config.toml
num_key_value_heads = 8
hidden_act = "gelu"
norm_eps = 1e-05
qk_norm = false
init = "orth"
init_std_qkv = 0.0176
lr_mult_qkv = 0.5
beta2 = 0.99
warmup_steps = 542
schedule = "wsd"
final_lr_fraction = 0.0
max_steps = 10521
dataset = "wikipedia_en"
Each number is 500 + 40 x the weight over its row's rms, rounded and kept within 0 to 999. Layers, rows and columns count from 0. Numbers have three digits each. The size before them is the row's rms in percent of the matrix's.

# up: layer 6 MLP up, 2560x640, rms 0.0252, rows 2239-2258, columns 384-447
# down: layer 6 MLP down (transposed), 2560x640, rms 0.022, rows 2239-2258, columns 384-447
up2239 094:561477550562460484485511397511538526476506455518489478431499527495405511479432473541482474484436567494546542536479505439506563459508453503555485464490495496458497525510505470493498499477501502
down2239 093:416465552529540520494435575522454455461527533494585526485488538519653519421550513492570487433494505528496505454531485510496492573510481458454489505523567490530487472572489471395519558504534493
up2240 087:524534441478500513497464523470428522539518480501511576525506475502455474553538463510469529488481539514480478505535478474521533454501579494573425541517449475524542583499396470520449546444490589
down2240 090:577508532509462508494517536546497472554470497509427553479472589489483500452469517430484448470509483490451423456537506525587462518549462559506613421520546463516514461465511536544478411539438503
up2241 087:464442553508520446565482594424481481478490476510486468483514483512490512499530473511516537506520498528498445525521481463572481485542493540525496483423504496450427489478480477463503573570484528
down2241 092:549509578537459499519530492459466568489525451522531519399499478445506551412482524527513488418451454474486472457580466527504486592487476521558493523517535496489527421470467539446499498495477490
up2242 098:494430551531465506625425546511452546488578451492466529456471485479508517432576483574472467506490424421530544539550510507409466474456521548504518459554533451487485542480514489525526491422527552
down2242 100:421503545535517457421488544475464501457520485477537523505521403505526478526483545492542443492506544498499451513453543557530526541544536516500514488460487453473482484458483533535510523509445434
up2243 114:476490498485516547506517484529498513565482471551481460497461552438493458519482451492526587544501513470471550529568460501463483487473495512488478501441499559535459560517437503478513452525501474
down2243 125:528449519542499484471526525478510528451520491533534514490478587488577555440485590472522535540401525519506482468477438470538497512500454521554492485507491485462589524500523499487520570452489567
up2244 088:546480453447542509454486505484523462468457518492450461512520517431539445542532475545513457485446493502484479501503518449517493471450515427474437517520524563461590512537508494489574491499544500
down2244 087:483450482549537571536523468457583552492500416515489542511517382519508406569450505511531507533501565515453533483519516464467547555469470537505595521505535544563468490516508498502560438473571540
up2245 108:548498495550490536553523491501514518511520457492435460482543471484533492506522446499454496571544457468520482498576534400537495503551498529512519508382446558547422513528449513571581504587537464
down2245 116:453465479455473461571503544468534499503546492476462518465514578511512462498493467535505472591547543494512470534479518468514502505430461513484480513473494520487462491495455488535480522527544490
up2246 084:475546512522537480440554455441546485506449444518566502490508516444560500511510486555483512512516510565558528475526499483545482430551591491463500489491407481498545470522384494570537500437467600
down2246 088:534418554614500543514479503559507496515471509482458497513426461473437480551426503496481490476559427502458490444436510520449541495489457555550551547489429470486422501445474503468536536547493491
up2247 100:536473514502560502566601454539523497462441522473456444546542484532503492549506492493533511458524601551482431469514425489539539530518526533419529508525476548478448489494511502488408511551523498
down2247 108:518497529557500535516493539515558397543514478476461466463513524491520544463547483531533499478463527439487478511464542569545457562525470485544425508507498480514456457465508503476540501510444480
up2248 100:475472532433405495458416534502559516516517495463482476420467542538460414419456522442451497539497420498604508524517524471455534557551511535550502493530479525455532555450541510434489480488525480
down2248 102:595518508574555516471524533484463472496495469534508511533503461470576534556496583534514539457514501468519409468492437438481446510518518532551497492541500496541523442479475453474554473500445565
up2249 106:529446522440514531525464524570485605581522563613538477436520564466364450470476476452449526488487503467498525520517490440561544447521488573483468532467466590526507530497462499560479506492468542
down2249 107:536507502485537486524483476479573443490522546426465520518527466539498509476535442490511591467484468469424465442466474515490431544454511538451536516498520555432552472466498514456504522565525431
up2250 109:566495537452517503470526472486539480565489509533504501509546500433558506522533573503472516479529496507536490580540516484516476492480525595493505522548489473513450508440488520549558522571470598
down2250 101:562560505519544502538525455575479539502459528516483465529583482408446424555513480417472516572562520518466520505518546587479552560454537458505559397526609453558506463507520511541488386447490552
up2251 095:468503495493470466548588493460554499479464423481497531459467584449462460499513513443482517499520521492519476501422478513568466533514539446482497510564469533487521522479533422481490532523485458
down2251 098:489517533466472532455502495530538448475488545547469457523499577427539494463512498567554539505528544538491476520488467562472543509539513468486542511495490481518468526476525542477454548507452564
up2252 099:476435513565543449523480492477466492456407524412492568444477478495512524489489455597464514578489514513550519485528536523594451540432468546506506454508564561538525507541475434530499593475447484
down2252 109:530522469451514509451496491568524529512561522524529406463496528476504437519531496456525452487505544484405581547473490426487486528490499521530468544471439545406463530506490559452543479568547518
up2253 105:500505529515502466549503472470529535498473560498460454495479526555517449484478485453468540428452453459492399558467434484617463526574624495490406572488459568536454442543487495512521477469472571
down2253 099:596524461462483455509479551542479578509481515503487449513429547493532487578525489459484489463480471537470522421501451467426482596442443603463447523574476465497483489474567508464458513550440446
up2254 109:506504493526495492527530495473542492489447501542474427452513472497460500502576404493481483435488464537546515477515494488489463456585523502462554513549576512525472384483495437587485540537488547
down2254 101:499430498492553487556489487472497456517433505454472506526487458494584511505526483475524516538506574476560553522513477556480522496571463516548457531539472470495512505521468527437522510451513518
up2255 103:464479460505520528511502537463533457496519397427603455499474497482436545587451483603512523499492485484464493479562489478474465534518484478560521543514513442523487553464533458483514499473512440
down2255 106:547473493492524487416513495509534471437470510477577532522518584534485501531518537544457500461494428578533534524511448499482594488524482498514401476515493507458422548471485530477474484516547471
up2256 104:542551509471529414497540480516492502491479483584423490497444461514498503531491494430519465496508551443482507496462584452523464447575631485425548393475514561515485515436478438485483562555529560
down2256 100:476530547484480550532531553481419462487614567518417559478427423495534525518517488506472452452502513446455483499516488522481530488505487452481532491532529495431545520469512567494527484503548477
up2257 097:495503517495571496530492505409505506488470496499515444523531507546518499454570442532506501516468492459480480531533554478528548503491534490449496435460526488503486492518457521556510540521521595
down2257 100:491492537540541577492510499507504517524430526502586514469542527534573471480567456583525510508458525493447529533452554543623591525499493449497508401467519499526537507455529520492482528494498438
up2258 107:528465562467525516492536536453519477469511576484506562505462525487543540461471495465597529514428493513430577483572506496559511436568478494476435532435426419514580556492524509506581465480535493
down2258 108:496447496512424577487522458507569466558471517486432481522458583442514493470520477470465425448583423486488543515487423458459432459462467449500504514420487474529543481489470545477511592396574529